Each number is 200 + 30 x the weight over its row's rms, rounded and kept within 0 to 999. Layers, rows and columns count from 0. The size before them is the row's rms in percent of the matrix's.

# layer 8 attention query, 384x192, rms 0.134, rows 0-25, columns 128-191
099,221,176,177,165,172,150,187,189,228,213,229,192,173,284,231,259,246,174,171,227,203,237,176,174,227,200,186,211,215,167,195,193,210,194,228,205,257,211,156,186,173,204,198,186,239,187,200,181,237,178,246,181,165,170,232,190,206,174,136,195,174,162,204,223
092,196,197,244,232,194,223,220,229,241,188,193,236,196,212,170,177,206,218,160,169,222,208,211,182,219,214,184,198,193,187,251,159,188,217,191,231,237,138,189,213,137,179,155,203,219,175,177,262,236,188,236,179,169,202,184,207,197,217,114,215,130,226,224,165
115,194,210,235,134,224,184,214,195,174,186,165,193,179,211,223,217,193,179,176,214,160,213,129,205,218,185,201,189,182,144,196,176,239,169,157,205,233,208,162,215,186,149,235,226,256,204,210,238,160,254,245,194,230,163,202,215,124,139,193,217,191,210,212,181
097,156,250,221,262,191,194,185,204,203,133,192,194,198,246,179,241,235,191,232,235,198,217,160,187,191,225,173,165,180,190,234,224,220,154,222,247,231,187,181,192,214,201,186,245,274,234,173,130,247,197,210,156,231,251,202,212,206,184,142,194,190,238,241,207
104,147,229,154,203,217,220,164,201,225,164,206,245,227,183,184,152,164,184,124,232,129,178,203,226,257,253,196,233,143,253,201,201,243,179,221,207,168,194,201,170,161,201,202,183,153,190,238,231,226,196,222,171,150,158,216,199,215,219,152,184,233,212,166,186
100,184,162,223,244,209,228,215,215,226,243,177,112,226,240,243,206,212,213,220,181,186,169,219,189,211,119,202,190,272,185,175,232,194,161,212,212,164,150,231,214,223,235,216,197,185,207,155,190,202,225,176,168,190,190,238,192,188,212,176,197,177,210,231,218
111,253,217,175,189,237,180,224,203,212,163,245,202,218,155,178,148,203,221,197,238,206,174,188,197,194,193,240,196,177,230,174,114,187,197,152,156,184,292,200,217,257,247,174,129,167,202,189,202,145,186,218,241,181,188,210,186,244,214,162,227,207,223,162,226
100,220,217,184,164,178,199,149,186,180,200,173,231,206,233,193,208,229,206,206,223,213,186,243,233,159,170,218,182,185,169,239,230,250,172,168,200,222,247,206,180,247,182,252,242,237,180,167,210,143,203,235,204,180,214,213,148,156,143,209,217,215,191,211,165
100,250,210,147,196,201,255,251,243,173,167,194,227,236,162,195,200,189,206,169,169,206,195,254,246,159,206,232,209,214,165,203,167,201,157,160,193,136,208,195,178,205,247,158,173,209,216,209,165,217,205,257,193,193,203,204,248,209,223,194,177,267,206,214,182
104,207,236,235,217,181,216,198,237,236,184,168,251,210,233,196,178,158,154,220,209,176,228,214,206,200,191,200,210,152,221,205,164,191,177,193,215,196,156,181,171,183,205,220,214,112,210,210,196,180,245,144,185,179,225,250,233,225,206,215,236,185,190,235,134
094,194,197,221,232,227,202,192,242,218,256,239,184,193,224,178,234,196,242,234,188,161,211,196,222,182,218,214,190,186,209,256,223,220,190,247,175,193,235,237,221,189,208,188,167,193,245,239,211,174,174,179,226,164,179,165,194,188,229,228,171,198,225,219,187
085,158,182,225,194,219,205,181,187,178,201,157,270,199,213,146,218,225,249,212,194,221,166,227,169,189,157,155,147,233,201,184,175,149,210,184,163,215,160,182,215,163,214,212,170,233,201,230,147,177,244,153,121,185,157,195,223,144,205,178,145,184,242,201,228
100,187,235,225,237,161,212,164,198,183,200,217,240,196,204,196,200,208,119,225,191,222,197,209,220,252,250,252,214,203,184,196,176,168,197,222,219,243,227,215,191,166,167,213,213,154,237,167,176,179,251,231,193,236,194,165,175,235,178,198,254,210,176,256,211
114,218,205,183,208,219,236,197,216,217,142,217,244,234,181,215,176,201,215,216,180,243,197,168,162,197,229,258,183,150,219,147,179,208,235,178,221,172,201,197,226,255,229,127,123,240,209,287,224,208,177,200,152,209,212,200,242,249,204,235,192,191,168,206,232
102,192,232,260,177,211,213,252,207,184,197,221,195,194,227,168,163,221,129,229,180,183,174,216,138,212,186,212,224,154,252,216,120,185,230,245,227,182,165,198,141,159,195,154,206,204,211,206,223,194,211,174,175,210,173,242,193,214,230,221,228,194,215,222,153
097,172,176,211,255,235,176,202,167,211,184,227,214,258,206,191,155,167,244,229,214,168,199,194,175,221,250,242,187,161,228,212,218,230,185,185,170,197,175,161,179,224,231,212,179,198,181,189,215,200,104,207,290,209,227,211,233,206,279,203,222,223,245,182,200
103,197,222,218,240,226,208,143,175,208,213,216,182,172,201,179,157,159,213,211,188,234,204,256,222,218,188,248,178,200,167,241,191,160,249,231,195,145,221,184,216,188,156,181,223,169,208,237,237,165,239,280,244,131,176,189,182,209,208,227,205,195,233,159,211
105,219,241,162,210,220,177,192,190,146,212,198,202,169,272,216,159,230,231,177,233,192,208,218,203,204,188,141,222,236,143,194,253,244,178,218,242,200,202,178,266,199,149,208,201,247,191,177,199,202,207,167,217,215,187,228,194,186,165,169,169,195,206,187,243
092,209,160,227,211,231,232,190,199,227,208,225,208,215,209,228,211,215,211,189,196,180,165,228,205,238,226,188,218,160,198,153,205,225,210,189,208,198,201,258,208,252,149,173,211,185,212,226,223,172,238,136,147,210,185,190,236,159,178,184,212,220,212,267,230
094,222,231,198,181,129,198,185,200,235,203,207,240,181,243,183,167,250,271,172,186,235,140,244,214,229,167,211,218,217,238,188,167,203,180,250,238,220,194,174,220,170,154,133,231,191,193,232,164,180,167,162,171,184,181,195,141,210,234,221,186,189,211,204,184
088,201,272,191,235,220,213,186,200,243,202,183,175,202,245,205,248,199,139,205,255,199,216,235,195,233,215,196,208,175,155,165,168,194,248,186,233,178,200,207,180,163,240,180,186,132,173,178,201,198,200,167,263,137,187,155,150,157,267,175,179,208,120,202,201
109,235,203,203,219,213,217,203,229,210,175,183,183,241,180,201,165,173,145,168,202,241,208,162,187,204,215,224,184,196,278,182,168,219,171,204,219,182,179,183,170,239,231,241,164,197,217,241,163,207,173,220,162,207,218,175,193,287,250,235,212,170,222,253,198
122,183,202,195,261,208,211,185,210,201,212,186,232,183,238,172,204,190,216,204,147,211,200,183,183,216,254,275,214,145,262,219,163,130,205,160,199,207,177,187,210,217,181,225,210,146,207,227,175,175,184,244,217,157,164,183,177,216,236,225,239,225,198,171,191
099,109,212,183,244,259,201,180,194,206,181,202,175,173,175,150,197,168,207,140,202,194,178,245,225,241,172,157,179,198,208,216,184,227,219,222,175,191,213,205,197,201,196,229,120,192,224,202,183,279,155,229,226,260,189,218,189,166,205,212,181,250,218,227,233
096,219,200,168,216,211,148,218,182,167,179,213,176,195,155,222,210,151,225,162,166,255,228,188,169,149,174,246,237,182,188,174,253,220,221,221,163,182,171,238,207,196,248,200,170,221,167,209,214,181,214,211,178,155,238,218,246,213,200,256,197,212,149,228,211
089,231,241,173,150,189,161,194,172,196,189,205,174,224,160,131,223,171,268,204,169,167,204,198,211,241,227,195,217,185,163,139,250,221,238,197,262,188,198,222,227,225,202,181,180,194,232,183,212,204,210,265,255,183,146,225,230,210,192,211,164,230,197,195,235
# layer 8 attention key, 384x192, rms 0.132, rows 0-24, columns 128-191
084,175,203,194,220,233,178,184,192,236,186,235,207,234,170,185,207,244,134,209,197,245,276,202,238,261,184,187,186,177,154,150,215,205,218,219,199,219,212,197,195,215,143,224,165,168,218,202,230,203,200,181,164,159,152,206,186,160,193,266,227,169,135,171,177
105,226,228,270,178,196,169,171,226,216,143,241,220,249,209,259,176,182,211,176,185,151,212,174,188,168,197,192,177,220,179,207,189,172,166,197,163,233,195,199,173,170,171,222,247,233,219,256,223,186,224,213,183,237,196,190,222,227,213,196,171,213,190,163,158
064,196,202,200,165,181,222,222,203,204,135,203,168,230,238,254,216,222,207,186,178,197,255,160,158,137,210,166,188,180,234,255,218,211,207,173,249,215,203,160,215,203,178,180,166,198,210,202,230,215,148,199,231,219,163,205,176,137,222,158,213,185,173,160,188
083,223,214,233,171,164,203,245,194,212,200,149,239,275,199,206,207,185,155,216,201,194,209,185,201,204,219,150,204,223,224,204,270,192,204,230,217,266,231,145,208,215,151,152,215,230,218,223,230,227,190,179,192,199,215,194,179,136,192,218,181,240,222,245,154
093,219,183,183,230,249,205,236,178,204,146,191,218,164,184,170,257,207,152,218,217,196,159,156,184,225,259,210,227,214,264,205,181,242,183,213,171,201,218,193,151,163,183,232,258,176,185,226,200,219,212,185,263,192,190,200,156,158,245,189,227,200,199,202,147
089,215,212,250,232,224,236,226,194,250,240,209,228,189,255,192,183,195,236,168,166,216,213,208,202,201,244,199,182,206,204,222,255,226,163,194,201,180,218,203,130,216,231,176,228,196,194,205,215,139,259,200,160,223,215,199,236,231,187,230,241,230,202,274,224
078,216,222,188,207,179,206,192,200,179,191,221,263,204,210,120,178,183,197,196,265,213,167,202,235,250,217,201,230,194,249,162,167,224,205,224,184,185,180,235,246,248,248,232,201,176,279,180,223,244,179,198,208,220,207,178,153,260,255,179,210,237,218,187,186
089,174,186,194,182,219,186,223,221,201,210,182,228,247,179,182,190,242,223,198,156,191,175,235,182,163,139,239,166,168,193,223,244,169,131,165,207,200,213,228,197,245,168,269,188,141,225,200,224,215,180,223,215,200,199,202,205,179,195,203,218,225,174,153,179
085,232,229,197,231,179,214,177,246,142,196,204,221,177,174,162,213,175,219,175,192,278,198,193,136,195,204,242,242,217,232,123,208,204,222,229,188,214,164,187,239,195,146,188,238,209,229,177,204,185,199,156,148,207,143,170,190,300,221,204,221,190,190,207,183
083,179,245,247,226,182,227,178,236,215,130,179,178,179,223,143,218,220,227,237,214,166,167,177,215,145,217,202,219,176,200,185,155,213,193,189,215,232,187,253,168,201,221,198,232,191,198,222,148,171,206,201,195,162,217,213,205,251,203,138,212,209,191,236,212
082,195,196,173,164,186,169,213,173,215,197,179,198,149,222,250,221,229,267,221,147,189,153,256,220,188,126,183,205,184,270,205,167,193,214,226,169,187,212,113,163,197,213,223,194,199,244,252,226,236,261,188,144,252,216,160,229,216,200,183,221,196,173,168,261
091,234,201,192,163,185,224,190,196,192,166,184,195,169,182,172,197,213,198,196,173,185,208,199,174,213,168,173,156,249,132,208,187,215,273,195,198,219,163,199,231,176,155,182,175,202,216,212,179,218,198,163,156,218,165,201,218,186,204,148,220,172,223,228,229
113,224,175,220,199,62,194,174,218,145,206,220,201,202,203,218,143,230,222,195,196,152,212,193,193,197,176,200,184,202,192,248,241,158,205,212,168,244,210,162,208,174,166,184,245,256,267,158,213,201,221,206,211,188,206,196,169,210,177,192,219,194,160,217,203
082,206,142,247,204,199,198,210,190,149,142,191,188,214,149,186,231,213,221,163,213,258,185,181,182,165,206,209,190,218,283,217,167,228,203,242,214,226,185,231,221,247,229,202,244,235,210,198,201,170,214,171,229,205,174,157,204,225,224,153,176,157,209,206,176
093,208,252,189,232,131,219,190,224,138,211,223,193,181,246,207,176,223,215,188,213,176,162,221,216,179,206,185,192,146,186,171,205,209,167,240,217,244,213,219,185,230,199,199,219,217,189,234,204,207,159,234,165,171,200,204,178,129,209,175,235,220,251,122,201
105,189,220,193,204,183,215,195,149,210,212,221,193,191,219,211,209,166,183,174,281,168,217,213,217,170,215,135,266,208,242,274,231,188,215,180,164,219,182,250,183,184,239,252,205,213,189,230,205,242,179,194,241,175,220,158,186,187,242,191,169,229,235,176,259
071,200,140,182,186,195,197,179,155,230,256,204,190,131,221,154,228,172,220,214,189,175,134,202,206,219,175,190,172,191,231,172,174,181,227,231,187,141,199,194,176,145,233,209,164,157,237,212,213,234,215,294,188,207,222,174,200,168,184,189,213,225,178,207,197
103,188,199,170,181,234,246,204,216,161,186,163,200,210,215,191,218,235,143,203,212,219,184,206,228,219,185,170,188,170,167,270,124,190,191,170,189,174,275,188,235,217,224,190,183,151,149,169,175,161,251,202,228,223,145,171,257,189,210,237,224,167,202,215,216
102,233,162,220,193,161,232,255,192,238,148,189,185,195,169,210,201,211,192,181,245,234,211,247,167,168,191,256,169,218,300,221,226,229,202,258,199,177,214,189,225,194,170,204,211,184,201,165,228,183,211,175,146,197,201,259,212,233,205,183,219,208,218,143,184
094,200,210,175,231,186,235,201,180,217,194,211,195,158,154,196,188,165,177,206,180,222,264,246,259,242,144,218,224,206,165,225,192,224,191,218,170,236,208,196,187,229,189,182,210,144,161,196,237,240,191,196,235,168,217,168,167,204,134,214,197,208,215,240,168
097,220,212,187,238,220,183,161,192,195,227,200,138,212,175,236,210,149,169,215,218,205,194,227,175,191,253,171,244,168,233,220,139,187,185,180,203,146,223,182,182,211,186,192,174,185,175,175,212,188,168,176,236,208,221,232,167,147,253,208,203,201,215,153,176
076,172,198,232,225,176,200,203,179,171,209,172,197,203,146,171,159,204,223,216,146,247,193,174,232,274,213,236,223,158,248,164,195,213,263,186,210,211,175,207,249,229,224,156,267,224,199,189,136,209,179,201,168,212,222,164,176,191,170,242,241,206,171,224,222
075,186,204,183,155,211,204,142,162,176,191,178,180,151,269,184,236,225,206,196,256,186,170,235,257,236,219,192,248,210,183,233,126,226,236,206,229,256,171,169,169,198,224,198,260,205,229,228,146,233,192,192,181,177,227,160,185,169,181,201,182,224,212,191,182
092,204,220,130,206,176,216,222,214,221,208,201,167,235,214,257,166,192,172,214,243,242,170,258,169,190,204,175,174,215,211,185,156,186,190,202,195,228,223,204,209,226,240,217,146,197,183,146,159,233,146,252,250,201,187,226,214,154,182,190,237,226,191,210,198
085,180,184,205,194,217,219,211,221,192,180,187,204,191,165,193,217,182,206,211,193,240,226,214,150,165,185,229,203,196,214,180,167,230,188,204,262,218,219,180,215,202,219,207,172,173,238,180,170,173,215,177,247,165,203,203,189,229,213,199,195,193,186,245,181